python train.py --hidden_act="swiglu" --norm_place="pre" --positions="rope" --max_grad_norm=0.5 --max_steps=7386
Each number is 50 + 12 x the weight over its row's rms, rounded and kept within 0 to 99. Layers, rows and columns count from 0. The size before them is the row's rms in percent of the matrix's.

# layer 4 MLP up, 512x224, rms 0.0982, rows 359-379, columns 0-111
105:48 62 66 46 29 47 33 52 58 51 42 56 57 58 60 57 48 40 40 52 28 40 42 56 54 48 69 37 56 51 30 59 69 55 59 62 50 34 41 49 56 70 28 65 55 36 60 39 33 49 44 77 53 46 32 39 44 46 51 36 47 25 31 75 40 59 63 32 40 40 69 37 41 54 38 35 36 53 60 41 47 41 42 42 69 77 45 40 53 58 64 57 64 40 52 52 52 56 56 52 54 55 38 49 57 67 36 36 28 35 37 69
096:46 37 40 39 71 47 44 51 44 57 45 39 49 55 47 64 50 36 62 23 32 60 69 72 65 50 55 53 28 28 51 55 42 36 49 57 45 47 41 54 64 34 33 41 53 39 43 33 65 66 53 41 63 28 50 36 34 34 56 43 50 54 55 65 33 60 56 59 42 56 66 74 43 55 55 39 43 44 46 68 65 45 60 47 65 82 31 55 51 54 53 38 36 73 59 36 44 40 51 71 51 47 61 55 57 42 48 32 59 54 55 37
099:64 75 77 71 50 51 48 62 48 39 48 68 56 54 43 53 62 51 51 61 46 66 53 28 40 50 53 59 47 51 20 62 43 60 39 60 54 47 55 49 36 47 63 37 74 73 45 32 57 48 41 75 39 66 46 46 39 46 44 58 57 36 66 67 46 46 46 64 60 53 68 58 36 54 45 57 45 62 51 54 30 58 61 51 57 62 41 45 44 38 52 50 46 41 40 34 48 41 68 63 66 64 60 53 45 41 29 53 68 68 59 73
104:35 43 56 45 57 55 44 56 60 44 69 42 74 31 41 40 48 43 68 56 50 56 53 46 65 39 47 26 71 44 44 44 59 65 77 48 56 45 54 53 59 73 38 65 43 70 49 35 51 66 43 61 39 39 41 77 36 43 49 40 22 66 59 43 57 36 40 48 45 67 40 49 46 60 38 48 55 55 69 59 33 36 55 65 60 35 40 60 61 76 54 70 48 43 58 34 59 58 57 53 67 51 45 40 61 62 41 40 55 54 53 66
100:53 50 51 56 36 44 57 45 47 72 39 56 47 57 63 60 33 41 46 40 56 55 48 45 34 35 33 49 61 62 43 59 51 72 70 60 57 51 43 24 56 35 63 62 61 61 54 54 59 59 63 66 13 54 39 56 50 42 56 32 68 47 63 60 69 45 48 44 34 32 69 36 54 47 49 48 65 39 45 42 53 39 32 56 41 41 54 29 54 60 64 58 52 47 40 59 62 50 62 49 55 19 52 35 53 61 25 51 59 64 58 57
104:55 56 45 41 84 49 47 56 61 54 30 48 44 37 30 37 38 55 62 60 57 47 39 56 50 46 34 67 50 51 57 34 52 67 33 36 53 53 21 48 40 49 58 67 40 29 59 44 36 44 51 31 43 66 38 46 58 63 35 60 50 48 58 55 42 48 55 52 65 62 67 53 38 47 51 55 59 22 47 53 57 52 74 51 62 30 62 54 34 67 46 43 74 51 60 58 47 60 72 58 48 69 49 50 32 51 37 38 62 66 51 58
097:45 45 34 37 62 45 47 57 32 54 63 56 37 51 39 34 43 42 59 52 60 94 55 64 91 56 21 39 45 45 49 66 71 44 51 37 74 53 45 49 52 50 41 61 56 49 32 40 46 47 55 36 37 28 50 28 43 66 50 54 46 39 38 45 56 42 48 34 48 58 64 49 61 30 59 54 49 38 54 40 38 70 41 72 55 26 63 23 25 48 70 58 54 46 43 47 48 67 45 35 27 44 46 67 58 34 38 57 41 32 36 57
097:81 54 35 59 49 44 57 50 65 66 54 32 42 50 37 26 54 67 56 58 56 45 43 45 88 81 32 47 37 46 55 26 52 65 35 72 44 62 48 41 47 39 38 45 31 75 48 50 45 41 52 51 53 53 46 43 56 45 52 62 54 47 60 70 53 54 44 46 51 37 68 55 23 48 59 69 58 36 42 56 50 21 53 60 47 36 26 66 39 48 46 40 58 45 60 60 71 38 43 61 44 70 63 46 61 36 49 37 39 64 42 42
100:58 65 66 67 61 33 54 69 78 54 35 41 66 47 60 63 53 66 41 67 62 44 51 49 53 34 55 40 29 29 38 41 27 49 52 49 56 52 59 47 44 48 61 23 46 61 46 36 52 46 67 62 58 63 46 53 53 46 63 44 62 67 53 54 43 33 36 40 80 40 61 57 47 49 45 63 43 28 38 46 55 50 52 66 55 69 49 39 60 68 36 50 65 32 55 43 48 41 55 53 37 77 40 62 42 42 40 67 28 56 58 65
099:62 38 59 44 48 50 75 37 38 56 54 64 57 48 47 41 47 70 57 39 55 41 62 57 57 50 54 34 40 43 52 58 61 71 47 67 63 27 60 31 57 40 52 49 67 43 50 66 52 47 78 62 50 32 52 43 48 62 64 47 53 38 53 55 68 29 77 57 57 35 45 39 34 50 43 56 70 35 57 52 70 47 43 56 52 55 48 66 64 53 48 46 56 68 55 34 57 66 50 30 28 39 32 51 59 54 67 40 39 48 44 40
094:39 55 37 47 35 43 57 55 38 60 56 43 52 52 73 49 34 50 46 55 63 53 48 45 46 52 61 49 53 54 64 46 45 61 47 49 42 49 44 35 51 67 82 55 56 68 57 51 60 54 50 57 49 55 47 38 60 70 69 65 46 41 59 53 68 42 65 32 43 53 65 47 27 49 35 18 75 42 34 17 67 40 61 50 37 59 58 59 43 59 65 37 51 50 74 51 53 41 62 56 56 46 52 64 35 48 29 59 56 51 65 65
090:34 46 53 33 33 63 76 39 53 62 45 41 60 64 52 62 38 53 39 47 31 23 42 39 51 55 33 43 54 55 29 38 47 53 52 54 78 38 35 58 55 46 38 53 57 46 39 47 49 34 50 42 62 63 31 58 69 37 62 41 70 66 37 46 49 72 46 39 47 53 45 53 76 46 30 39 45 57 62 48 52 41 23 42 43 29 58 72 58 43 44 62 32 65 54 37 67 60 58 31 42 39 68 55 64 38 44 59 28 52 61 38
092:67 20 51 51 55 56 58 46 58 49 40 47 46 56 68 72 37 49 42 39 39 34 44 41 59 48 24 45 21 62 44 53 36 44 38 38 33 54 62 70 40 44 61 49 41 45 56 51 47 64 59 47 61 69 54 49 48 66 39 62 47 62 40 29 55 59 47 60 36 31 60 52 60 73 73 58 68 55 52 30 56 21 60 48 34 47 43 46 40 32 37 41 43 63 34 46 62 31 50 52 50 29 45 46 44 56 38 35 34 52 50 59
104:49 25 43 37 60 55 47 54 44 46 44 43 55 57 56 37 61 63 54 43 64 60 40 32 39 63 44 71 46 46 56 62 68 50 52 80 36 39 32 49 53 38 67 15 42 45 42 54 57 53 63 48 36 67 47 48 61 41 55 44 33 77 55 60 38 48 66 47 83 49 18 66 51 33 49 37 39 43 31 42 43 65 34 61 64 84 85 49 41 45 57 65 40 47 57 57 50 55 51 28 62 48 38 59 38 78 59 55 55 65 53 53
103:40 60 55 52 48 57 54 44 57 44 41 38 36 45 44 64 66 56 27 50 39 64 54 39 41 51 71 50 48 55 50 48 42 58 73 66 41 44 45 58 33 51 68 52 63 63 46 38 48 55 32 51 53 40 61 45 39 57 39 56 45 56 75 76 48 43 44 49 47 14 31 66 64 80 43 47 34 56 57 38 55 49 48 46 43 67 53 46 43 75 57 24 53 54 52 38 68 59 34 68 50 58 55 41 70 33 49 50 39 30 55 64
096:42 42 30 57 48 40 41 32 54 64 54 52 39 41 53 65 49 41 43 56 62 32 23 43 56 43 74 53 68 61 69 55 81 66 61 60 55 65 52 37 63 59 61 50 68 67 55 53 46 45 44 57 49 63 55 32 55 51 45 38 45 35 45 46 55 45 70 78 38 58 36 52 47 52 48 58 63 55 12 37 53 41 37 42 45 41 62 54 45 59 60 68 46 26 50 51 54 60 63 57 41 42 59 40 58 41 47 60 53 35 76 49
099:64 38 44 36 38 67 70 53 67 59 63 53 52 56 43 55 61 50 51 44 57 55 66 38 63 52 57 25 23 47 58 65 55 71 48 40 64 56 64 65 51 36 58 32 61 60 43 48 46 52 36 47 67 52 53 65 47 55 32 60 41 42 37 42 47 47 38 62 56 62 22 71 35 78 55 40 40 66 57 35 60 64 47 35 49 45 32 46 53 47 38 47 33 45 68 54 51 64 34 47 42 59 41 60 51 56 45 35 76 33 38 37
100:54 68 56 56 61 67 76 49 45 73 35 39 52 60 66 41 56 66 34 41 34 58 40 72 38 24 42 39 59 60 72 40 47 45 63 48 61 56 64 35 23 67 58 44 51 48 43 49 64 69 58 71 35 60 47 30 37 72 54 56 61 53 35 57 57 41 42 44 55 46 38 66 49 36 48 57 43 45 57 52 56 52 52 45 36 72 70 34 58 44 31 38 52 71 50 60 47 43 45 47 49 68 61 31 69 47 60 55 69 45 57 65
096:56 39 63 27 58 63 41 57 34 70 53 20 41 60 51 71 36 39 68 47 62 44 39 56 43 30 40 45 56 59 42 60 39 54 46 36 43 55 45 51 36 78 57 55 47 55 50 37 49 49 81 55 69 61 49 29 58 47 55 87 54 42 58 50 31 49 32 45 61 53 10 51 51 65 60 46 45 40 57 40 38 36 36 48 51 41 47 44 60 52 49 51 43 30 69 63 54 60 59 60 59 55 59 67 44 61 59 59 53 36 43 58
104:72 36 53 62 43 44 45 50 49 43 59 55 52 26 57 55 47 27 71 56 31 59 42 57 55 35 50 53 67 62 38 46 51 50 40 54 60 48 34 48 53 47 59 52 66 13 59 49 47 50 52 46 52 63 32 33 39 50 47 53 41 62 41 69 41 44 48 52 45 40 43 51 52 54 50 44 67 50 65 48 44 73 67 65 45 64 60 34 34 53 42 53 47 37 64 41 65 59 62 48 52 59 53 46 24 63 64 37 43 36 77 51
098:54 51 70 59 52 67 67 61 63 32 41 39 46 25 60 16 61 72 42 30 69 41 28 46 36 22 31 45 52 61 60 50 54 47 57 30 50 46 48 49 43 45 64 49 52 51 77 65 47 66 35 41 55 35 51 30 58 53 46 34 55 47 52 52 40 57 62 37 43 46 56 52 54 60 53 57 43 35 33 69 45 72 46 43 45 68 48 45 74 45 44 40 65 40 45 63 53 43 54 43 47 19 63 45 48 47 40 62 56 56 18 71
# layer 4 MLP down (transposed), 512x224, rms 0.0926, rows 359-379, columns 0-111
104:53 52 55 49 68 53 65 37 66 80 50 74 49 62 47 31 42 51 50 44 50 59 20 77 52 51 48 42 78 42 41 41 68 61 64 41 51 60 75 40 30 36 63 62 66 41 40 36 64 59 46 48 53 36 67 50 51 64 56 49 52 45 38 35 51 60 36 32 47 45 57 62 53 38 51 50 57 72 56 56 46 46 46 68 43 45 50 41 63 69 53 50 44 48 47 47 44 40 38 59 65 55 64 32 51 57 48 40 48 49 42 41
100:46 39 65 60 39 45 44 86 50 53 40 64 35 52 35 56 46 43 45 30 73 58 54 43 44 72 19 41 35 29 58 46 51 51 54 34 34 47 56 33 45 38 57 61 62 55 53 49 36 59 23 62 32 47 52 36 51 71 33 25 49 57 43 61 63 63 39 63 35 37 45 44 53 59 50 72 45 59 40 61 26 31 47 42 56 56 46 56 61 64 47 44 44 61 55 66 34 58 73 58 55 62 36 60 43 39 52 48 34 59 37 66
099:58 72 45 40 46 33 65 54 58 50 67 58 42 43 38 63 53 69 41 41 24 58 48 62 60 55 53 48 36 54 49 23 31 57 42 35 50 41 43 58 45 64 59 50 40 47 58 28 66 37 39 55 63 63 36 57 37 35 23 60 64 42 78 62 45 58 48 39 62 40 38 63 63 55 49 43 55 43 47 35 57 78 42 47 40 51 57 62 44 42 54 60 66 55 53 72 51 53 44 57 61 46 38 68 57 60 49 54 37 52 74 34
101:61 39 63 51 40 57 59 45 35 52 67 50 50 53 82 56 48 38 43 49 32 48 56 47 38 47 42 65 42 28 61 44 63 49 44 70 57 43 46 48 29 50 55 56 46 35 64 53 69 25 63 63 46 62 58 46 45 60 25 48 62 42 38 51 41 64 46 62 53 40 52 70 28 55 56 47 41 48 38 33 62 53 46 52 68 49 50 58 28 65 50 41 47 23 30 40 50 44 50 47 48 40 61 46 39 62 73 45 52 40 60 59
102:50 34 31 48 48 61 53 42 67 60 36 46 54 36 41 45 39 30 56 80 53 33 50 53 37 46 51 45 59 69 44 66 54 53 45 18 54 29 44 46 66 43 33 57 67 65 56 57 62 52 46 52 60 28 41 54 59 43 52 32 61 45 61 24 61 64 62 45 33 51 78 50 23 35 53 65 48 42 51 46 53 52 59 48 38 38 54 50 32 47 43 57 71 68 57 46 59 64 42 56 48 43 40 47 72 51 42 56 68 75 50 37
104:64 59 53 43 69 74 47 71 44 42 51 45 70 42 57 48 46 59 88 60 60 45 65 46 40 45 43 42 60 61 56 30 70 47 68 38 36 43 79 40 56 50 52 55 60 53 46 49 42 51 46 43 69 46 57 50 65 39 50 36 77 55 57 52 55 43 59 53 45 39 51 63 60 48 74 51 43 49 62 51 45 56 56 51 45 52 71 71 49 60 41 51 65 45 75 46 44 33 57 67 38 48 63 33 59 45 42 44 46 52 55 48
100:72 62 38 56 56 40 40 72 67 58 37 28 43 37 68 71 62 63 43 20 47 48 17 47 30 78 58 53 47 41 46 46 45 63 62 39 48 60 57 45 63 46 54 46 54 51 52 59 40 60 50 52 56 38 37 38 55 49 69 55 83 74 47 63 66 42 78 61 43 48 40 60 57 58 56 71 50 58 51 43 58 66 61 47 48 48 40 52 63 52 26 52 52 68 54 39 35 56 50 45 63 58 58 56 56 28 52 39 47 35 52 49
096:30 55 40 62 61 54 32 50 58 47 49 40 45 38 68 50 47 46 56 48 49 55 57 49 71 50 59 59 39 49 39 48 57 56 58 61 26 53 53 37 64 37 36 60 67 55 47 53 74 39 60 34 63 50 44 43 57 49 48 55 32 69 43 43 46 39 47 37 50 20 54 39 50 35 47 59 38 36 56 63 69 35 52 32 43 67 41 67 52 35 57 54 50 37 42 49 35 50 67 71 43 40 56 74 46 59 39 45 58 50 37 60
097:59 62 41 63 57 52 49 52 58 45 66 49 43 56 39 58 31 49 31 58 36 63 56 38 48 49 42 30 55 63 31 39 38 32 49 73 41 52 67 55 42 39 45 42 44 50 46 57 47 52 35 62 64 53 41 64 59 37 47 70 61 50 54 65 39 62 42 56 66 43 54 52 56 42 67 43 52 47 62 38 64 56 53 30 49 39 59 51 70 55 40 45 66 51 45 67 55 44 39 48 65 51 44 62 43 39 58 50 37 34 50 52
099:48 64 65 53 49 42 52 56 37 30 59 52 35 50 60 44 25 52 55 40 44 28 39 50 48 59 25 59 60 68 40 41 47 45 52 45 54 53 54 57 73 52 58 52 55 59 55 55 65 54 30 45 31 24 40 46 47 38 35 61 62 56 24 54 46 33 38 45 57 75 36 41 70 50 40 59 71 37 51 69 34 27 59 46 71 41 44 61 61 66 45 42 47 53 46 52 52 27 36 43 55 49 52 50 59 51 47 68 26 57 50 51
093:59 45 33 45 23 28 59 39 40 63 33 39 35 36 27 61 42 64 56 53 56 41 37 37 41 56 62 70 67 70 57 39 22 50 44 44 48 41 58 41 33 49 40 53 74 35 36 36 38 48 59 55 51 51 31 51 56 26 45 52 50 24 52 72 48 48 59 40 12 64 36 63 47 40 46 67 52 47 61 55 49 56 48 60 46 40 51 60 54 49 33 31 61 50 46 70 30 51 47 56 56 47 36 50 61 72 48 57 45 40 60 51
096:58 68 60 58 60 42 69 26 48 51 28 64 22 65 58 41 42 47 58 20 52 62 43 65 37 52 41 39 50 49 33 69 45 51 53 26 63 51 59 50 51 49 58 54 29 61 55 35 43 47 73 62 56 64 46 55 43 60 53 45 55 48 76 58 54 57 71 58 47 40 39 39 38 25 56 33 62 65 44 76 46 35 42 47 44 54 41 48 56 46 74 34 51 44 45 44 54 48 67 49 57 35 43 56 56 57 45 67 39 49 77 46
093:48 23 44 53 51 69 53 30 37 53 45 51 52 35 49 40 43 70 47 49 60 35 42 40 63 26 18 34 62 56 56 71 42 64 44 41 58 45 61 46 57 65 48 41 56 50 70 39 45 26 54 35 52 57 46 68 51 55 59 46 45 64 53 53 64 57 63 59 41 43 52 57 48 39 36 64 70 51 33 34 49 67 54 50 41 68 59 33 53 38 38 34 66 39 55 35 46 37 27 51 60 40 38 58 50 54 68 57 56 54 38 65
103:49 66 46 55 38 59 54 66 48 45 59 44 82 53 07 43 71 40 44 61 62 58 38 36 42 43 65 38 42 34 53 44 67 29 50 61 39 62 61 67 64 61 45 32 42 38 24 37 50 30 58 47 27 45 50 45 45 53 75 44 42 47 23 40 52 65 35 58 60 47 48 36 47 40 47 43 38 34 57 50 27 68 42 47 57 65 58 47 51 62 52 57 51 36 51 39 41 60 52 49 51 56 30 45 55 60 53 51 47 30 38 38
099:57 76 66 46 66 47 63 56 58 47 59 57 50 54 45 69 49 73 35 47 45 46 50 41 45 43 62 34 55 38 46 43 57 30 64 51 36 50 44 48 49 49 73 48 44 74 51 59 56 37 56 55 51 47 63 34 64 33 45 45 78 44 86 74 31 43 30 43 58 53 35 65 66 41 33 51 42 50 51 66 49 55 62 52 47 32 53 39 40 64 44 34 51 57 45 77 37 43 40 41 32 56 38 64 50 57 39 63 41 46 51 42
096:64 33 55 48 53 44 50 55 55 68 43 37 30 67 40 44 53 62 59 67 45 41 51 78 73 43 60 50 36 51 59 47 27 34 71 63 40 34 72 55 47 55 36 44 47 37 46 48 56 39 47 39 63 37 53 49 41 41 61 58 70 42 44 56 68 50 42 51 61 63 61 53 66 55 56 61 37 58 38 39 43 62 47 53 50 59 48 83 39 46 40 57 39 63 40 56 61 51 37 50 48 36 45 60 47 60 63 62 46 56 56 64
100:56 28 38 38 73 60 46 62 48 46 51 67 46 45 79 67 21 35 46 22 55 62 61 59 46 39 49 53 38 32 58 75 57 37 65 43 53 53 46 40 64 41 40 55 46 35 32 46 49 49 45 58 43 55 58 69 56 38 50 56 63 49 34 64 47 50 66 48 63 57 35 68 48 45 61 54 58 36 32 47 38 54 50 50 53 46 73 67 55 38 54 49 48 40 42 36 48 37 55 52 64 42 64 66 57 61 61 72 33 48 56 52
102:39 39 39 38 40 30 69 26 44 32 61 60 54 29 08 49 41 26 33 44 43 55 62 41 50 67 43 65 46 58 40 25 46 58 29 56 38 44 46 71 43 42 45 46 54 49 40 50 57 49 39 74 56 41 54 52 45 47 46 57 30 64 60 47 47 40 49 69 35 52 48 48 53 37 46 40 61 50 26 56 57 53 57 43 39 29 31 39 38 48 61 56 59 34 46 34 41 66 61 40 55 65 60 42 47 43 41 54 52 61 66 43
097:33 36 34 62 64 67 49 52 36 53 56 68 53 30 60 45 62 61 59 63 67 56 44 66 51 41 59 52 45 30 40 35 52 63 61 43 46 61 46 30 42 44 60 65 50 33 56 49 45 39 45 48 52 66 70 46 46 45 45 64 83 34 63 25 60 25 43 51 45 47 56 70 38 67 73 50 55 66 42 26 44 69 49 44 48 50 59 53 64 58 57 41 58 55 55 55 56 30 43 56 47 33 36 75 39 43 43 44 60 39 49 52
103:48 37 51 55 52 64 41 75 35 70 45 60 35 63 37 49 27 44 50 46 57 60 64 53 55 66 53 47 68 42 38 45 58 24 57 39 51 48 54 50 46 57 47 62 76 54 54 56 57 62 60 64 67 46 51 54 49 48 62 10 56 56 62 57 45 55 68 68 55 63 36 51 54 63 42 53 59 63 43 53 43 52 40 44 52 63 79 63 47 45 52 61 30 42 60 40 52 57 69 48 40 47 56 59 51 52 57 49 50 62 67 68
099:37 53 59 34 53 64 50 27 28 72 47 62 51 49 04 41 39 54 47 33 53 75 61 48 57 57 48 49 64 52 40 47 51 37 49 69 49 56 49 53 54 54 29 47 44 62 42 56 47 60 47 58 45 52 49 38 61 52 47 31 50 60 71 73 57 33 41 48 64 56 60 37 52 52 46 33 71 59 54 56 30 65 39 46 50 52 46 63 35 54 25 45 53 29 39 36 47 41 42 67 49 76 67 47 59 46 80 62 45 36 66 48
# layer 4 MLP gate, 512x224, rms 0.103, rows 360-380, columns 0-111
098:46 52 30 52 64 57 56 62 39 60 50 50 47 45 63 56 61 41 43 53 42 39 40 40 60 54 46 46 50 57 37 57 19 44 45 28 32 42 36 62 42 53 71 50 46 45 40 54 54 54 59 61 54 33 71 62 44 46 65 17 47 45 35 49 46 51 39 27 62 51 73 60 42 46 52 40 38 40 57 46 40 80 71 70 35 37 33 61 35 60 72 14 46 72 51 43 42 51 67 62 42 52 46 43 30 40 52 50 61 50 44 42
099:65 77 36 71 52 42 45 49 52 26 44 55 29 53 25 49 64 60 59 43 55 57 44 46 56 47 57 62 56 64 42 58 55 54 58 79 49 58 66 65 41 61 64 40 76 70 59 46 60 40 40 61 50 53 61 40 48 57 74 24 47 48 54 54 40 60 50 56 44 41 41 54 40 53 60 46 38 41 41 50 52 45 64 43 42 29 37 48 58 46 57 43 28 37 43 34 49 39 55 58 62 59 52 62 35 61 46 38 49 50 44 31
096:53 43 40 55 53 57 52 45 43 38 48 52 50 56 48 55 47 56 63 40 51 44 34 56 38 61 59 51 40 50 58 35 65 45 46 60 60 54 34 60 61 36 73 74 52 65 46 25 48 41 25 48 37 66 59 48 47 58 37 50 42 58 41 34 53 35 49 45 52 40 35 58 55 36 49 17 61 42 41 47 42 49 59 80 40 49 43 42 57 53 43 52 35 45 39 47 45 59 29 21 39 46 36 32 72 49 42 17 51 60 64 73
098:50 47 48 59 46 58 30 63 67 60 51 75 71 55 52 58 31 31 59 48 47 30 41 60 58 48 41 54 41 43 44 43 60 70 50 56 43 32 63 41 40 46 82 62 51 50 63 75 56 79 56 31 25 63 52 48 51 56 60 31 44 53 53 55 34 50 47 45 73 42 43 43 51 70 49 52 59 30 27 39 44 33 60 51 41 43 44 48 43 44 52 47 43 60 28 51 43 34 46 63 68 50 58 72 59 39 64 52 49 44 43 50
102:76 56 68 78 43 68 28 47 50 41 54 60 53 44 46 41 51 32 15 49 32 57 65 45 64 31 48 37 69 55 47 66 45 54 79 70 47 32 41 38 25 46 70 44 70 66 61 55 43 48 43 32 46 45 40 47 46 49 62 43 52 28 48 29 36 47 54 54 50 33 29 48 49 54 43 65 46 56 42 58 51 63 47 68 35 58 48 43 55 54 49 62 59 53 69 67 44 42 41 58 56 35 48 46 45 58 70 63 60 64 50 47
100:45 55 41 53 53 57 48 61 53 49 39 56 39 40 62 40 59 44 46 23 57 36 58 37 54 60 47 35 33 40 41 36 30 60 58 74 65 61 50 63 30 50 35 62 53 59 82 61 34 61 42 44 65 60 48 51 58 61 38 44 54 38 61 49 53 48 61 50 63 51 56 77 46 50 53 59 65 26 51 51 51 49 46 36 59 53 45 66 53 49 48 62 46 45 61 39 43 61 63 51 42 59 57 62 35 32 47 43 37 37 41 61
100:35 65 48 62 53 50 25 42 38 28 54 69 80 19 46 54 45 50 47 56 46 50 49 53 40 45 60 53 56 58 50 52 58 39 64 50 34 39 63 39 48 25 59 44 54 63 41 53 58 39 47 48 61 48 61 55 39 57 61 44 44 46 30 30 43 52 36 52 59 59 32 61 70 54 46 46 52 65 60 40 45 69 55 46 46 54 67 53 67 23 59 61 24 49 69 38 27 41 64 51 56 45 49 49 48 53 45 54 55 56 42 62
108:59 64 59 63 65 54 54 61 55 44 40 52 61 40 20 39 85 58 42 64 60 45 40 58 62 23 66 44 37 37 43 52 62 63 57 53 60 52 59 62 46 56 62 45 56 49 52 32 60 53 60 69 57 46 62 43 51 36 42 41 52 40 36 56 43 54 63 39 62 47 55 59 59 58 48 41 37 43 38 74 51 38 48 58 60 42 31 63 48 37 58 45 24 48 55 48 31 26 53 61 48 80 38 67 48 69 35 53 29 37 77 52
100:51 60 63 47 39 36 48 63 44 34 50 54 56 62 55 51 56 32 59 50 41 47 39 65 78 33 55 43 50 66 44 49 34 43 66 44 58 48 58 44 58 49 51 61 45 62 53 69 52 51 42 40 39 37 64 30 41 73 60 58 69 57 52 54 40 66 37 50 54 38 40 62 47 43 73 48 55 51 48 51 66 50 49 48 30 33 60 46 59 38 43 26 47 52 49 35 17 42 71 55 57 66 53 36 79 32 51 44 49 50 55 42
093:55 51 32 45 28 44 57 48 34 58 42 56 43 44 46 50 58 61 48 61 53 51 58 56 47 44 49 63 50 57 40 38 45 63 50 78 55 52 56 51 52 55 67 76 46 44 75 66 62 60 45 64 57 53 67 52 35 69 46 58 58 57 39 46 48 58 60 45 62 53 69 35 37 68 50 32 43 37 42 50 61 25 67 59 43 49 43 67 64 42 59 23 51 58 57 59 63 34 42 41 53 62 51 45 51 54 26 41 50 43 57 66
097:52 61 45 43 58 63 29 56 39 42 43 36 60 52 55 66 49 35 30 57 33 28 40 38 25 53 51 44 44 64 62 65 56 60 60 63 49 36 45 56 42 65 52 64 65 39 51 45 56 22 46 62 59 50 45 53 71 44 48 65 41 53 37 41 50 53 30 39 71 53 53 62 64 51 19 44 57 56 56 51 64 60 41 34 29 54 39 75 57 36 38 64 48 65 63 39 52 41 35 55 51 62 57 56 47 52 50 59 45 53 42 76
090:48 62 50 55 61 33 38 53 48 45 55 64 61 62 47 52 61 53 55 61 58 60 65 63 34 71 72 69 43 15 38 49 40 56 54 57 43 67 41 51 69 30 49 59 54 24 47 71 67 54 53 39 55 43 56 61 34 48 42 46 63 56 56 55 50 51 57 62 45 38 57 47 71 47 53 39 10 60 67 65 68 54 45 26 45 31 55 57 39 50 56 47 48 35 47 49 57 52 41 51 55 57 46 47 38 48 43 44 77 39 59 35
101:42 71 49 55 76 40 62 65 47 40 25 51 58 54 54 51 63 58 38 43 52 60 51 67 55 50 55 41 67 52 51 61 50 31 38 52 62 32 42 39 46 44 54 43 64 54 58 54 58 75 37 39 64 39 61 74 43 47 51 46 19 48 46 55 55 44 52 38 38 54 53 55 44 60 45 63 73 56 52 75 71 47 42 56 40 38 38 75 63 36 45 28 36 50 62 29 61 36 36 66 43 51 40 47 40 46 63 59 49 37 24 52
102:63 46 66 50 56 46 45 48 46 56 64 37 47 50 42 68 49 78 62 41 56 49 33 47 32 33 66 56 35 69 60 47 66 38 69 73 36 41 47 27 54 50 58 62 66 54 46 61 57 59 36 29 59 46 51 55 30 59 78 52 27 50 62 71 40 51 46 39 54 62 31 73 55 50 56 59 51 39 39 27 59 50 73 53 34 53 45 42 50 48 37 47 53 53 51 57 62 48 37 51 52 56 49 71 47 34 50 62 39 45 61 45
098:36 44 68 47 45 65 55 69 54 33 35 55 72 34 47 46 48 56 44 50 48 55 54 63 60 51 48 51 43 61 44 46 40 74 60 65 21 50 44 48 46 55 54 54 53 42 65 53 67 45 48 49 54 38 52 58 47 41 44 70 51 56 41 51 69 61 55 25 56 46 48 60 44 36 67 51 38 53 73 67 64 45 49 48 27 59 16 55 58 37 48 51 34 57 67 45 42 69 42 48 39 57 51 60 52 58 37 31 56 57 28 53
101:72 59 46 52 55 45 53 60 47 51 54 58 74 46 45 52 39 56 48 62 54 45 50 45 53 58 35 54 59 36 55 47 50 74 50 74 56 39 59 30 41 49 55 49 65 64 41 53 50 56 54 55 26 47 41 58 71 65 59 31 51 30 39 74 36 46 56 26 66 39 44 52 34 57 59 24 52 54 65 75 46 37 40 56 42 53 30 62 65 41 57 35 41 57 42 56 48 40 52 49 48 43 48 61 34 35 60 37 49 69 51 40
103:70 38 66 63 34 67 66 74 62 40 32 47 29 28 43 47 53 45 39 35 56 52 24 70 52 21 65 57 62 56 38 50 51 41 64 57 61 35 56 55 70 44 63 71 54 46 65 56 60 64 43 51 42 47 62 51 47 65 59 46 57 43 56 31 65 47 55 44 57 26 29 56 49 45 36 61 19 50 54 64 56 40 50 36 23 57 28 78 67 67 67 61 36 51 47 63 28 59 45 44 53 39 44 53 20 49 59 43 50 52 35 54
098:37 36 52 46 54 52 83 34 60 41 22 37 41 44 45 58 25 39 43 45 57 27 50 52 65 52 45 73 62 46 51 47 54 60 46 53 55 40 43 44 55 45 46 77 45 49 49 52 42 61 52 48 57 39 39 69 61 63 41 18 60 57 50 34 42 55 52 52 61 45 51 67 47 32 48 49 49 41 26 49 46 63 47 42 57 22 15 40 37 59 53 43 41 66 37 54 66 79 33 51 36 75 37 57 48 51 56 46 67 56 34 55
099:56 38 53 53 53 39 65 56 54 62 45 36 73 28 57 29 41 59 72 62 57 45 48 65 42 51 72 42 52 80 39 49 54 56 66 65 43 43 43 35 49 52 60 48 51 49 51 54 56 59 57 34 41 54 71 38 41 57 39 61 45 47 30 68 47 54 52 67 56 53 28 67 38 31 36 49 45 58 42 55 51 36 65 51 31 56 52 45 67 35 36 67 46 73 70 50 43 68 30 24 67 59 45 59 59 50 47 37 64 38 62 43
095:43 39 36 56 42 45 35 26 39 70 42 41 31 18 52 60 68 57 58 54 46 46 71 47 44 70 50 52 56 62 61 58 59 47 69 43 39 48 44 47 72 38 66 49 72 49 30 58 38 33 50 54 61 69 56 58 54 50 58 51 55 58 67 56 74 30 66 60 60 50 65 47 37 51 55 67 56 50 43 51 46 52 35 53 20 79 15 58 30 33 45 44 49 44 58 58 55 21 63 71 33 63 57 46 26 53 50 46 33 54 49 68
100:66 47 51 26 62 40 45 49 42 59 53 43 49 55 46 38 46 58 31 49 49 47 56 34 50 54 52 57 44 62 56 46 56 53 51 66 56 35 65 39 57 60 35 41 58 55 56 44 49 50 24 47 46 38 43 53 63 69 40 62 17 38 49 55 51 44 49 18 71 65 35 37 30 51 59 49 30 63 46 56 41 31 35 62 38 63 52 56 57 55 53 40 57 56 52 51 59 34 37 29 43 59 52 47 62 47 48 56 43 58 38 91